config = dict(
    head_dim=32,
    activation='gelu',
    norm_eps=1e-06,
    bias='all',
    tie_embeddings=True,
    init_std_qkv=0.0195,
    init_std_up=0.0195,
    optimizer='soap_variant',
    lr=0.00142,
    weight_decay=0.23,
    schedule='wsd',
    seq_len=256,
    doc_mask=True,
    steps=6919,
    dataset='wikipedia_en',
)
Each number is 50 + 15 x the weight over its row's rms, rounded and kept within 0 to 99. Layers, rows and columns count from 0. The size before them is the row's rms in percent of the matrix's.

# k: layer 11 attention key, 320x320, rms 0.0596, rows 87-107, columns 128-191
# q: layer 11 attention query, 320x320, rms 0.0583, rows 88-107, columns 128-191
# v: layer 11 attention value, 320x320, rms 0.0499, rows 64-95, columns 128-191
# o: layer 11 attention output (transposed), 320x320, rms 0.0447, rows 64-95, columns 128-191
k87 088:57 45 62 71 24 42 45 58 56 66 44 41 47 52 33 70 33 31 32 47 26 83 58 53 53 49 61 55 66 59 47 38 51 48 56 49 74 51 52 71 36 41 57 38 42 31 66 55 54 54 41 45 70 47 72 60 55 57 60 43 51 65 50 42
q88 096:89 78 63 66 56 64 45 60 64 56 64 58 30 50 53 67 48 51 49 11 22 82 37 60 33 40 30 53 17 35 53 52 38 32 52 15 42 54 50 73 54 57 46 50 67 65 32 53 57 50 35 47 53 26 52 61 33 48 46 64 33 19 45 09
k88 093:63 58 58 76 29 60 69 34 44 64 47 46 40 57 69 30 49 63 60 21 27 64 69 56 37 44 57 27 25 46 32 77 43 77 43 49 63 53 43 35 27 27 37 54 61 67 36 38 53 87 51 88 56 29 49 58 43 38 62 29 57 48 43 35
q89 100:62 39 46 55 41 36 31 32 62 56 43 30 67 43 46 41 51 55 71 91 48 82 56 24 47 28 43 50 71 54 36 36 42 52 44 47 64 50 70 36 32 49 35 43 44 65 75 69 43 64 69 66 28 50 60 55 84 47 33 41 58 50 34 78
k89 094:59 46 35 36 62 44 58 50 43 26 57 51 31 34 54 68 43 41 30 40 42 35 44 41 56 49 39 32 47 78 43 25 47 11 43 33 22 39 57 58 46 44 46 60 51 38 33 63 53 42 63 61 80 46 44 62 34 32 48 61 30 75 51 66
q90 086:25 53 50 35 50 28 56 53 70 55 64 58 34 29 84 24 47 50 58 52 62 59 58 58 68 66 55 51 22 65 64 50 58 48 58 56 47 67 39 18 40 52 29 71 59 41 53 40 68 47 42 41 50 42 72 28 48 36 43 64 68 00 24 46
k90 085:36 43 48 47 47 32 71 53 53 49 60 57 68 23 59 53 68 43 43 48 32 60 55 73 44 62 59 61 37 37 37 66 66 65 51 35 62 49 65 02 37 67 48 50 49 11 59 43 37 64 50 49 30 58 40 52 41 55 79 75 53 83 67 35
q91 091:43 51 67 22 31 44 47 82 31 51 36 32 36 46 52 64 71 74 37 47 28 52 53 55 65 74 52 27 28 37 64 56 42 52 78 34 30 58 41 61 80 57 76 46 67 51 49 68 64 25 45 24 71 49 47 48 44 73 64 40 45 34 52 56
k91 086:60 50 56 45 69 47 47 34 56 30 50 75 63 41 35 40 36 63 82 52 22 56 57 30 36 38 36 54 50 53 70 48 73 39 49 70 52 82 53 32 75 32 39 57 43 27 72 66 44 48 44 12 61 37 53 45 60 69 48 52 41 74 42 83
q92 088:45 52 56 61 35 43 46 58 53 51 51 67 51 20 47 53 33 45 51 34 77 66 65 57 99 42 46 41 49 59 43 42 60 26 58 79 35 64 55 70 58 64 43 45 61 59 76 39 57 48 69 68 70 19 76 28 70 40 77 40 40 82 46 48
k92 086:53 27 69 47 47 60 48 39 30 41 49 45 63 74 38 29 47 46 53 28 37 73 57 67 43 73 69 51 51 58 49 47 51 26 57 70 48 52 24 42 65 48 15 73 46 47 56 43 36 26 52 79 43 40 56 80 50 33 56 44 49 42 45 55
q93 082:55 37 30 64 28 41 48 47 53 57 47 27 36 48 37 54 29 49 19 59 28 38 57 33 30 40 34 49 69 34 55 43 37 25 62 70 46 64 58 39 44 71 30 40 74 58 47 58 63 64 66 39 43 70 51 50 62 44 59 51 51 57 67 52
k93 085:46 65 49 54 39 66 31 14 62 51 52 55 58 34 54 49 60 34 45 57 58 64 67 30 24 44 66 57 64 35 33 58 63 68 52 52 36 79 53 58 19 44 95 84 59 74 52 57 54 35 49 48 78 41 46 42 23 37 30 61 31 48 63 62
q94 097:32 54 48 38 65 49 29 73 28 56 60 46 36 39 45 55 15 58 36 60 52 22 47 74 65 32 13 24 27 51 46 52 39 31 67 56 70 61 30 77 54 61 78 50 47 51 33 26 36 38 32 61 53 46 63 78 39 63 44 82 35 56 50 44
k94 093:60 57 44 80 24 68 60 54 24 58 32 62 58 63 43 45 61 52 80 46 43 55 19 72 53 26 62 44 40 68 38 53 66 58 47 45 43 44 62 30 60 51 48 13 62 25 41 34 61 40 36 81 43 35 61 60 56 58 50 46 58 49 57 50
q95 087:51 59 46 21 18 72 36 58 53 57 22 35 55 62 31 31 47 49 68 69 68 57 45 56 45 55 31 10 80 43 53 62 46 65 67 46 38 73 48 74 51 43 39 34 43 44 61 45 42 72 55 37 58 43 46 54 42 75 67 42 48 44 78 22
k95 083:65 51 42 53 58 27 50 42 40 62 55 34 47 58 74 72 38 60 34 05 49 70 37 67 57 74 68 45 56 61 28 35 41 58 66 48 71 68 60 65 33 27 49 44 48 40 44 46 38 47 40 63 78 75 46 66 55 67 39 71 84 54 64 44
v64 086:46 46 18 45 32 44 38 58 42 26 55 49 59 67 44 28 78 55 62 87 61 44 28 39 64 71 65 66 80 40 28 55 38 51 58 43 51 25 64 06 59 47 64 40 42 34 71 43 50 52 31 58 50 66 65 42 65 52 39 36 27 62 20 62
o64 103:81 65 88 46 39 37 28 47 83 62 52 36 46 80 41 66 30 21 32 38 49 50 59 48 52 13 32 37 43 40 68 66 39 52 53 26 26 78 46 55 40 76 61 48 63 64 38 30 22 66 71 55 47 30 45 45 28 54 52 48 43 65 68 64
v65 089:34 64 32 31 38 47 45 68 57 65 53 63 53 50 52 54 37 54 54 38 44 45 60 63 34 69 50 48 38 63 51 78 19 19 34 55 34 40 37 49 56 44 63 40 45 92 55 49 54 76 56 50 43 35 45 42 50 23 53 38 37 61 33 51
o65 103:36 37 70 50 45 65 48 12 38 62 36 49 36 69 48 65 70 49 59 58 41 28 72 39 49 34 63 43 25 44 73 51 61 81 60 52 59 64 71 18 38 59 43 73 43 42 47 67 65 63 43 48 60 55 46 60 23 29 38 68 44 51 75 59
v66 080:65 52 56 41 78 49 34 31 40 35 73 68 29 62 47 40 45 56 58 41 41 53 40 51 42 38 20 38 57 80 43 29 81 58 46 55 60 22 69 49 62 38 43 67 35 54 64 64 69 19 19 68 49 60 50 49 46 45 47 77 34 69 56 71
o66 096:07 43 38 47 32 51 62 60 51 57 58 48 55 56 45 66 46 52 58 46 46 54 32 75 57 33 35 74 31 30 44 59 74 61 49 49 57 38 35 70 30 39 88 50 56 21 24 47 10 43 71 39 53 59 63 37 32 60 33 50 58 40 41 44
v67 086:56 55 62 46 64 67 34 46 43 39 56 56 41 49 48 47 68 48 44 47 65 54 46 25 55 21 64 47 50 50 42 39 43 36 66 48 39 58 28 36 37 49 62 50 65 52 56 63 60 32 39 72 45 54 67 69 39 57 33 64 55 55 32 43
o67 102:24 45 47 55 25 75 35 48 47 53 40 77 40 46 24 67 30 45 42 54 63 73 37 81 50 78 57 47 42 43 49 43 50 55 54 63 31 37 85 81 39 69 30 51 42 16 44 48 43 48 45 63 34 29 41 63 45 51 52 37 31 47 58 77
v68 085:55 65 71 33 49 76 56 74 36 59 42 89 61 58 41 55 63 39 43 51 54 58 35 34 44 66 54 57 68 87 63 71 71 70 76 45 30 50 50 28 53 48 51 72 29 77 51 37 43 29 62 66 42 36 45 50 77 32 67 49 57 30 46 36
o68 095:45 49 33 71 28 33 38 22 38 41 41 28 36 46 65 23 30 58 55 38 52 42 50 64 31 57 21 66 67 40 77 43 45 29 25 46 78 52 34 55 29 27 65 26 64 49 28 68 31 57 33 40 50 66 27 58 33 69 52 59 57 32 59 27
v69 079:37 53 33 43 37 51 78 53 38 44 65 45 55 50 54 76 41 36 15 55 64 42 46 58 52 38 63 54 50 27 38 20 51 44 27 52 42 62 46 91 46 35 76 17 75 59 66 25 50 62 67 37 43 58 42 36 43 54 57 31 27 50 36 53
o69 095:45 53 56 69 62 56 43 70 56 48 49 49 44 69 41 26 53 47 55 19 25 40 54 55 43 68 58 52 57 69 45 63 35 29 77 51 60 52 42 44 48 66 13 58 46 29 52 38 63 62 37 51 44 49 74 54 41 31 25 71 53 44 39 41
v70 078:40 50 49 48 61 49 82 61 60 61 33 71 35 54 43 43 14 40 84 37 22 46 47 29 29 67 52 56 46 59 59 51 75 63 52 43 29 42 56 56 63 52 39 54 45 47 52 38 39 50 47 64 51 60 54 49 70 58 63 59 72 64 67 74
o70 095:43 45 45 76 43 50 46 34 43 34 49 81 55 77 57 28 71 69 29 54 73 73 68 63 55 41 57 33 51 58 50 54 55 37 37 41 59 57 11 39 21 38 54 46 56 45 57 62 48 22 73 33 54 62 40 58 51 37 69 61 39 22 45 15
v71 090:35 65 49 67 88 58 76 33 59 40 39 50 32 56 66 65 54 70 40 64 40 80 66 64 57 53 39 79 09 31 45 43 43 57 80 80 45 64 60 77 62 37 67 44 57 34 26 37 64 72 65 25 63 61 56 35 75 35 43 65 68 62 42 52
o71 106:56 59 46 47 71 30 41 54 46 25 70 13 39 41 68 55 38 49 56 50 51 56 51 37 57 47 30 41 72 77 39 58 46 35 42 20 47 27 46 23 32 43 38 62 52 70 61 59 54 62 61 50 52 34 63 59 26 57 23 44 60 43 57 64
v72 089:67 42 61 52 30 25 72 38 56 50 52 13 26 41 60 40 49 52 55 73 21 71 40 24 33 38 54 52 42 47 40 42 54 51 56 38 41 21 41 74 51 52 79 34 52 33 24 81 55 36 48 42 70 47 61 56 53 76 45 18 34 47 46 49
o72 104:49 38 59 45 73 63 60 29 37 53 64 60 68 63 36 49 67 24 30 44 51 41 66 47 22 70 43 51 03 74 62 55 73 45 37 47 48 49 56 61 48 65 37 78 43 41 45 20 40 44 31 64 47 74 40 55 40 51 69 54 77 34 50 61
v73 095:82 49 46 46 50 46 51 60 78 34 53 43 60 62 53 36 58 68 43 70 60 44 33 40 72 51 54 74 64 37 57 42 65 56 65 54 83 83 35 27 34 63 32 51 54 41 50 47 37 53 34 58 66 48 38 28 44 39 33 51 62 28 47 35
o73 104:32 14 51 69 47 60 38 47 44 39 32 52 51 77 46 42 42 32 78 54 54 60 65 39 33 27 45 52 51 62 44 29 32 45 51 45 48 49 45 42 77 72 53 45 50 61 69 52 50 63 56 39 44 56 47 45 61 84 44 74 63 66 66 44
v74 089:48 61 54 48 41 38 75 58 30 24 37 32 58 51 68 48 46 51 75 50 22 55 36 53 36 68 54 40 46 44 35 51 72 60 57 17 48 48 69 51 56 44 41 53 71 39 58 54 53 47 53 28 60 55 53 86 58 82 65 46 64 22 42 60
o74 107:36 19 79 31 66 52 52 54 43 47 62 48 37 56 43 42 64 42 42 39 34 68 39 37 51 38 54 45 47 78 70 62 46 60 39 68 59 46 43 49 61 40 43 65 67 72 46 42 48 50 79 55 55 51 43 31 38 12 24 52 25 60 67 74
v75 093:10 63 45 32 32 61 29 68 69 39 48 24 70 47 37 41 63 57 29 33 85 73 61 14 39 56 24 53 62 42 29 51 20 78 26 35 55 45 48 30 45 26 74 43 59 56 30 43 57 55 62 31 54 24 64 38 53 41 39 48 70 64 32 52
o75 105:95 48 48 50 27 42 47 76 44 64 44 50 32 14 63 50 37 49 46 55 37 40 36 73 61 53 58 44 56 62 53 53 63 36 99 63 42 47 80 48 33 82 48 53 50 31 62 53 34 33 58 57 61 42 45 63 44 72 30 41 12 59 47 61
v76 098:60 47 52 69 59 27 54 53 50 44 41 80 50 46 58 46 51 35 58 50 48 39 45 58 65 44 22 50 40 60 68 43 62 40 69 53 51 67 56 49 30 57 42 45 59 20 50 83 49 51 42 48 56 78 39 65 47 69 35 64 61 39 51 49
o76 108:49 65 59 54 41 70 37 37 53 60 48 49 28 63 23 34 20 51 41 70 61 55 65 53 38 92 55 56 75 59 45 56 48 45 48 53 57 55 47 17 43 63 73 61 21 48 46 34 39 27 34 52 64 45 66 55 73 62 66 41 49 60 53 58
v77 081:59 65 61 27 31 53 45 60 58 50 37 67 40 55 23 55 60 30 74 38 52 67 68 36 38 51 51 55 61 50 47 53 80 57 66 48 33 71 63 23 46 46 23 34 63 87 64 52 51 47 52 45 44 57 62 39 61 63 61 56 42 33 35 49
o77 095:29 37 53 92 49 61 37 57 67 57 37 80 73 68 62 41 43 75 37 79 38 20 60 47 27 76 46 70 49 33 54 49 23 54 35 69 65 64 43 45 53 45 57 47 50 46 43 41 64 55 42 36 53 64 42 51 39 53 52 49 53 56 55 73
v78 093:55 63 63 42 39 50 33 76 17 53 49 35 46 66 68 61 51 33 65 68 49 70 65 72 38 38 60 54 67 58 47 42 31 86 48 61 69 55 69 26 33 24 42 46 54 72 42 40 72 59 73 50 38 81 06 54 48 71 43 48 42 81 61 53
o78 109:44 65 51 58 81 59 61 50 73 61 59 32 30 45 52 54 33 45 26 41 34 64 56 34 77 62 33 54 27 42 38 55 62 44 52 66 46 39 41 32 60 45 14 41 68 47 43 70 35 44 57 19 49 50 51 46 52 48 63 65 68 43 38 72
v79 080:29 34 40 39 47 63 50 53 61 39 40 57 48 54 50 68 45 48 42 56 60 45 83 69 46 49 68 65 75 65 47 62 25 65 37 37 43 61 59 65 47 67 54 55 26 50 82 30 55 39 61 52 61 36 39 43 30 52 42 59 77 57 47 52
o79 098:19 58 62 53 57 52 32 59 36 65 75 36 38 50 55 68 50 38 37 48 22 30 48 59 52 55 55 22 33 39 43 55 31 54 53 71 63 32 42 32 26 26 61 35 47 57 47 73 26 46 44 47 28 53 32 27 66 58 51 59 21 41 06 58
v80 085:45 38 45 43 47 55 38 42 39 71 46 36 43 61 64 34 72 57 63 64 63 51 25 41 37 69 45 76 51 68 37 45 29 55 72 32 39 56 46 60 44 74 44 76 53 63 44 42 23 46 56 58 60 57 67 52 51 24 66 48 28 51 35 51
o80 101:60 55 41 42 37 59 53 24 51 36 60 52 77 58 31 70 55 32 32 62 31 51 99 81 49 45 60 42 45 46 49 18 56 30 31 55 73 31 60 55 50 43 36 45 52 59 27 53 75 54 44 84 25 42 33 57 41 74 52 37 53 52 68 69
v81 079:78 50 55 48 61 51 29 50 50 53 59 58 53 81 39 66 72 80 32 51 27 93 39 23 67 59 65 44 47 46 53 57 23 36 48 62 35 57 32 42 39 48 35 25 62 50 28 43 69 53 41 52 64 58 46 53 53 32 54 32 39 41 72 26
o81 095:21 33 36 46 41 59 68 64 34 35 40 20 34 44 62 30 40 28 65 39 60 34 68 89 37 31 52 49 51 54 42 58 48 44 42 52 70 54 59 68 61 54 30 62 62 58 55 48 45 65 74 73 48 50 47 51 54 44 48 26 74 64 33 83
v82 087:40 43 37 56 47 44 36 46 66 40 59 41 52 48 16 33 48 40 60 54 51 76 45 42 23 41 65 31 69 50 33 55 45 72 75 57 56 55 58 24 55 23 32 51 59 36 53 52 62 27 37 49 58 31 55 47 29 66 35 49 52 58 64 38
o82 104:52 63 64 27 48 60 84 67 22 40 44 68 61 34 62 46 54 27 35 73 67 19 52 70 64 65 41 52 62 50 85 86 34 39 36 58 46 44 54 68 74 80 76 16 54 57 58 30 44 56 47 45 33 48 48 38 47 48 75 36 45 25 08 72
v83 082:27 22 59 55 43 00 59 26 51 55 69 55 26 36 32 31 19 53 58 64 74 52 54 73 61 42 42 36 55 55 54 48 45 75 18 50 62 35 30 55 52 48 54 48 52 56 47 60 43 34 25 39 49 31 65 57 42 89 31 51 52 48 64 35
o83 097:67 48 45 52 54 87 63 69 64 51 23 44 69 42 54 43 65 45 34 64 38 33 67 46 60 40 51 46 51 19 56 28 49 49 70 60 29 71 68 58 45 59 57 37 37 44 81 51 52 36 50 61 46 54 59 32 64 52 67 53 64 25 57 51
v84 101:73 38 55 59 18 37 57 51 48 36 47 42 55 48 27 37 50 36 42 45 59 49 60 36 55 46 39 39 81 57 52 72 31 66 78 28 64 32 46 42 58 36 46 38 53 66 54 76 49 35 28 34 44 42 54 28 68 71 24 37 46 75 65 43
o84 109:25 45 60 52 56 86 17 37 41 61 34 82 48 54 73 44 14 43 83 46 74 60 57 47 48 50 64 47 62 43 52 82 67 47 58 48 57 61 31 26 52 62 66 16 38 47 69 27 34 33 56 48 52 54 51 63 32 52 54 35 63 35 39 53
v85 082:82 59 54 39 35 53 39 29 46 84 50 27 73 36 72 55 79 47 82 59 48 48 34 57 31 38 39 67 32 50 50 56 23 64 48 50 51 32 66 48 83 45 64 82 58 62 55 64 54 59 57 63 72 44 58 62 38 48 49 47 63 55 60 28
o85 102:30 50 55 61 50 64 73 43 61 48 49 74 44 56 50 57 67 54 21 28 56 65 52 34 37 74 62 49 60 47 76 43 54 41 60 39 31 68 38 70 37 47 45 27 46 35 44 47 46 23 56 24 44 39 51 51 41 49 38 47 34 50 54 75
v86 089:21 57 51 41 79 37 25 66 62 54 55 64 95 29 40 43 48 63 47 61 41 47 56 67 52 70 57 40 36 48 37 28 41 45 50 27 72 47 31 41 79 54 56 59 31 54 44 08 71 37 65 42 60 68 39 49 71 65 64 58 42 15 70 65
o86 112:51 46 52 59 43 52 59 65 57 51 72 53 38 62 59 50 44 45 56 56 43 78 67 37 53 20 31 72 56 55 45 57 71 37 55 51 71 28 30 63 19 43 81 49 60 49 48 92 51 57 30 68 35 49 59 20 61 37 53 38 72 52 23 47
v87 081:56 59 52 41 17 47 66 37 42 61 43 72 65 38 53 59 21 47 37 49 66 47 56 48 29 66 31 66 39 47 44 76 35 74 35 50 48 37 41 53 50 58 35 78 52 78 17 38 47 51 52 63 36 41 44 32 56 50 62 37 20 56 60 31
o87 099:55 42 53 70 50 47 51 44 58 53 76 33 57 30 56 27 72 68 46 42 59 43 55 36 40 41 62 39 35 42 37 44 47 50 79 54 62 42 38 53 29 30 51 33 60 35 50 21 31 74 43 47 53 65 44 52 31 35 40 43 51 61 41 51
v88 089:75 38 44 42 27 60 43 45 21 56 28 51 49 70 33 66 76 43 34 61 49 68 44 54 52 55 42 36 45 50 42 24 57 73 34 27 55 61 29 40 51 65 53 38 51 54 62 85 68 73 35 47 53 43 49 53 36 74 64 29 35 44 51 55
o88 100:58 48 79 72 14 19 49 34 70 45 50 34 60 49 54 31 57 41 74 47 44 58 50 45 46 34 58 50 69 43 50 47 59 52 47 38 36 42 56 40 57 62 31 44 55 54 68 23 56 76 95 52 49 37 66 33 63 51 49 41 48 61 51 43
v89 085:40 56 58 19 22 68 60 48 54 80 50 54 52 24 59 57 43 66 62 60 44 35 54 70 40 42 70 55 66 55 67 42 40 36 40 55 41 27 31 66 70 36 48 64 31 40 67 24 38 49 25 72 60 65 52 53 32 35 32 42 31 46 40 49
o89 103:76 36 35 49 78 61 54 41 48 46 65 28 74 44 68 58 46 36 45 32 34 60 43 36 63 55 40 43 36 48 49 61 29 77 33 33 66 73 63 36 37 29 55 36 51 39 37 29 64 57 45 41 59 59 19 52 78 36 69 67 46 67 27 69
v90 095:78 56 56 76 65 41 50 45 67 30 48 40 41 64 53 58 55 31 69 57 55 64 55 47 63 19 37 43 38 47 49 26 76 67 71 64 54 44 59 45 46 57 63 46 44 16 40 76 64 25 36 33 45 39 36 63 39 63 56 39 80 52 58 65
o90 104:30 48 70 46 26 63 41 55 39 46 58 41 32 39 68 45 32 57 35 35 64 28 49 33 67 69 36 63 45 53 26 76 41 30 40 48 48 55 55 63 43 44 58 45 52 41 42 43 54 52 80 55 66 61 67 47 62 45 45 29 42 64 40 51
v91 091:58 32 65 44 31 42 47 19 43 44 67 60 80 56 34 47 49 69 46 39 43 55 57 46 71 56 68 25 38 45 40 44 60 66 61 39 48 38 47 44 38 41 63 54 43 35 74 53 59 46 47 30 70 36 53 54 48 40 48 44 47 57 38 52
o91 103:75 38 52 68 16 67 62 72 44 46 57 71 12 32 47 29 42 56 55 38 45 40 15 47 33 53 63 71 62 72 45 65 41 34 59 26 44 65 77 57 29 54 47 32 42 54 31 36 45 58 44 99 39 56 47 67 69 67 63 53 39 66 66 12
v92 082:47 55 56 53 81 63 62 13 26 63 53 47 67 49 38 42 48 49 74 67 33 41 60 59 39 62 67 28 93 41 41 33 64 60 50 34 39 66 46 60 86 60 55 53 50 34 56 38 55 77 38 51 46 50 54 54 62 51 58 56 44 51 43 40
o92 095:39 49 71 42 32 52 61 55 52 42 52 52 47 57 81 52 40 43 29 51 46 58 46 18 62 26 41 68 49 33 48 37 41 36 46 31 52 44 58 39 28 43 38 45 55 51 66 57 55 38 67 85 48 49 46 60 57 44 47 71 44 64 37 49
v93 085:66 48 49 48 57 40 66 49 56 58 46 53 57 67 51 46 58 69 60 43 55 39 44 59 58 63 48 70 38 82 50 42 75 65 67 31 79 28 48 18 31 33 35 40 36 47 70 56 41 64 36 46 52 43 39 42 55 54 50 52 32 29 31 41
o93 106:61 63 41 78 31 45 19 38 41 56 52 70 43 40 32 61 30 38 39 61 50 54 74 59 71 36 65 47 72 46 72 55 37 75 53 60 46 81 50 41 88 33 50 46 65 39 36 56 51 53 64 64 51 66 53 56 60 67 55 52 72 77 41 60
v94 077:11 33 53 38 74 66 51 63 71 47 57 41 56 23 58 66 32 44 44 40 29 50 43 46 61 50 59 56 12 51 42 65 65 24 38 26 73 57 46 40 81 53 38 53 50 61 33 60 33 59 60 64 71 58 47 36 44 41 89 42 50 67 68 39
o94 094:68 45 72 37 52 49 58 50 31 57 46 63 54 76 54 67 49 37 38 69 44 25 80 44 50 38 62 52 61 43 30 26 34 55 70 75 45 55 35 58 38 85 71 62 46 37 57 35 54 36 49 17 63 44 57 71 44 63 65 61 58 56 15 41
v95 089:80 64 54 87 48 57 56 52 47 44 55 59 63 50 69 72 52 43 53 45 60 46 19 44 78 20 35 59 16 74 50 36 27 67 51 53 96 54 77 38 70 53 41 15 40 66 43 54 36 62 54 57 60 56 36 44 78 60 39 69 41 44 39 54
o95 110:46 30 62 60 56 45 31 29 37 43 67 13 23 64 23 56 42 41 64 34 55 30 45 50 45 67 53 45 73 38 63 31 43 24 44 59 45 49 25 47 55 35 55 66 46 24 39 51 63 18 59 34 33 47 40 29 14 56 55 46 60 56 39 52
q96 097:43 66 68 64 41 59 35 36 54 32 71 56 50 68 46 55 42 49 25 53 52 66 64 19 52 36 05 53 45 12 73 59 27 53 70 69 53 51 26 53 59 69 93 40 55 21 37 50 47 36 57 46 50 49 48 69 79 44 70 47 55 77 80 23
k96 093:42 26 63 50 49 52 35 61 45 49 42 48 57 70 54 44 60 75 67 46 52 42 75 36 35 16 45 52 56 37 47 61 65 60 43 26 52 50 48 18 29 45 52 27 31 51 55 44 46 52 34 50 51 62 36 45 37 38 39 52 33 80 50 54
q97 101:48 61 46 59 56 33 27 73 47 63 42 25 44 47 70 38 57 58 61 60 31 70 49 27 40 58 32 42 51 53 73 56 39 41 51 47 89 64 51 50 68 43 53 55 53 69 36 25 34 23 59 67 36 75 45 30 49 53 53 62 66 17 37 22
k97 094:49 33 61 23 48 30 41 62 54 39 78 49 37 40 22 74 35 59 48 62 51 44 42 43 34 18 28 39 31 50 46 38 43 65 49 50 68 02 42 41 59 10 57 53 65 53 48 37 71 63 41 57 66 52 50 70 25 52 43 53 42 53 35 31
q98 095:40 42 76 46 52 38 49 58 57 58 67 56 28 62 58 53 40 53 50 30 58 53 52 34 31 47 65 79 43 72 44 37 43 34 46 48 48 41 48 14 18 37 81 70 57 52 30 47 51 70 51 36 38 34 49 46 51 53 60 61 41 48 63 63
k98 094:39 50 76 32 28 55 61 35 73 56 46 66 23 49 28 72 51 35 48 50 42 41 55 66 47 52 34 64 60 35 66 56 57 40 41 51 75 45 45 23 33 56 22 47 66 67 39 46 15 32 41 73 37 38 30 79 42 33 32 46 47 60 30 28
q99 102:57 58 49 53 29 72 63 65 47 27 49 54 63 52 53 61 73 41 66 64 51 36 64 39 28 49 77 62 48 30 59 59 34 48 59 59 34 57 50 48 66 75 47 77 37 44 53 51 59 45 82 39 67 40 36 24 57 46 48 58 44 52 77 85
k99 103:57 54 64 56 50 83 42 40 63 36 43 56 16 48 56 64 66 19 51 61 51 40 47 74 78 88 48 55 22 69 36 41 62 53 36 60 63 47 46 60 51 72 45 41 44 40 66 58 31 43 78 63 40 66 39 38 60 32 52 38 19 21 43 58
q100 099:56 41 40 73 47 25 11 45 23 54 40 47 37 60 56 33 50 40 59 58 87 46 58 67 40 44 50 31 72 69 55 78 43 53 31 64 70 35 48 32 37 46 51 45 41 42 39 50 45 54 30 49 35 58 48 47 53 58 61 56 66 19 25 46
k100 098:45 45 35 53 47 37 52 58 35 46 35 20 50 39 27 43 45 44 33 20 47 38 27 67 39 34 60 52 44 36 28 60 49 41 56 47 55 58 64 70 52 04 29 55 51 64 64 33 56 78 41 81 39 45 58 70 27 28 48 37 36 48 70 43
q101 101:38 82 56 60 65 53 55 52 69 59 72 48 36 48 57 42 48 38 51 51 52 63 26 43 50 48 38 51 72 52 41 50 38 41 46 55 39 53 34 55 77 42 72 38 70 44 79 77 37 64 50 21 49 35 63 60 58 62 65 69 12 57 40 39
k101 103:46 65 52 49 56 77 55 67 70 74 42 37 46 58 50 42 51 83 40 62 38 37 44 69 66 87 68 71 52 35 63 63 48 50 23 54 58 59 08 31 63 50 74 52 29 40 54 54 30 35 45 32 22 42 84 36 75 50 51 59 11 41 47 39
q102 116:58 42 50 09 81 57 79 24 74 72 59 37 47 42 43 58 69 58 28 48 70 43 54 46 35 49 76 85 85 14 41 49 77 57 51 47 45 39 34 41 36 19 47 48 64 70 55 70 40 57 22 56 71 51 40 45 39 46 38 54 41 70 82 52
k102 100:50 32 73 52 45 52 54 64 38 45 40 45 47 59 35 47 59 59 62 54 60 34 41 50 51 54 38 38 41 29 36 46 52 51 46 67 50 31 50 36 81 49 41 67 47 60 62 57 33 52 21 45 43 42 61 59 17 51 40 54 41 63 33 67
q103 106:68 57 28 46 46 54 46 69 42 44 32 82 59 65 76 76 54 60 60 49 56 66 55 55 51 50 50 50 19 70 43 24 43 42 73 41 50 46 72 77 43 52 58 50 49 27 54 54 55 61 76 45 46 30 52 66 40 35 45 47 43 21 42 47
k103 095:63 53 68 42 20 50 37 49 63 31 53 71 52 47 47 43 46 36 42 58 68 78 56 83 59 55 43 34 44 44 25 60 40 27 70 73 59 44 35 89 55 37 68 51 58 42 46 50 33 39 58 46 43 35 51 54 40 67 57 62 57 20 24 34
q104 095:66 67 37 45 58 75 52 34 38 47 25 45 57 49 75 47 66 58 66 45 59 59 61 61 22 55 46 78 40 50 41 42 63 45 45 53 30 49 66 66 49 30 99 45 54 46 63 69 52 81 71 45 14 54 69 39 76 63 67 51 67 42 70 53
k104 096:82 39 50 42 68 55 79 70 50 27 32 69 38 56 46 49 61 52 44 43 50 58 78 50 25 48 43 46 29 42 49 67 42 29 60 41 25 76 43 51 31 64 56 48 54 71 62 24 44 30 58 54 70 61 55 57 32 49 36 53 67 14 52 51
q105 095:46 42 44 64 24 68 70 66 56 59 54 45 47 58 46 76 45 31 44 46 69 35 23 44 72 43 56 59 55 65 48 58 53 58 46 48 61 58 51 34 51 81 45 60 58 46 45 28 43 51 25 56 57 60 47 50 44 38 47 42 51 54 60 38
k105 094:49 51 61 56 71 85 71 72 66 45 49 47 55 54 52 59 76 36 68 22 63 31 65 24 48 28 77 45 50 47 47 52 60 45 52 52 83 54 38 67 69 62 24 52 55 50 50 48 33 61 61 62 74 42 64 47 10 51 26 37 40 42 40 50
q106 097:42 43 41 65 44 65 87 43 36 72 82 40 53 79 37 52 43 46 54 44 69 93 48 47 52 48 36 66 32 52 50 77 78 48 46 42 47 35 26 35 47 49 63 60 50 49 58 99 58 61 66 62 11 53 57 72 49 54 53 49 44 67 59 32
k106 098:44 32 68 17 14 42 34 51 23 49 58 37 30 40 44 38 51 84 38 43 41 79 36 41 61 50 64 49 22 60 25 20 85 47 37 34 31 42 60 42 45 48 79 43 36 26 54 76 42 35 53 72 51 57 72 34 43 61 32 53 49 34 40 36
q107 097:50 78 70 53 68 48 50 50 99 58 43 27 67 39 53 57 68 55 37 62 62 60 33 42 59 61 51 45 68 51 21 67 41 59 61 44 74 51 63 82 59 32 63 42 25 51 43 39 59 59 57 61 49 31 82 24 57 58 65 47 60 53 17 62
k107 096:73 54 33 26 51 49 45 40 38 34 76 91 33 29 53 58 53 56 54 74 53 34 42 57 64 47 51 33 60 71 28 72 66 61 45 48 37 36 58 57 36 55 16 55 49 42 59 39 62 45 48 49 92 59 55 66 65 45 55 52 91 78 41 21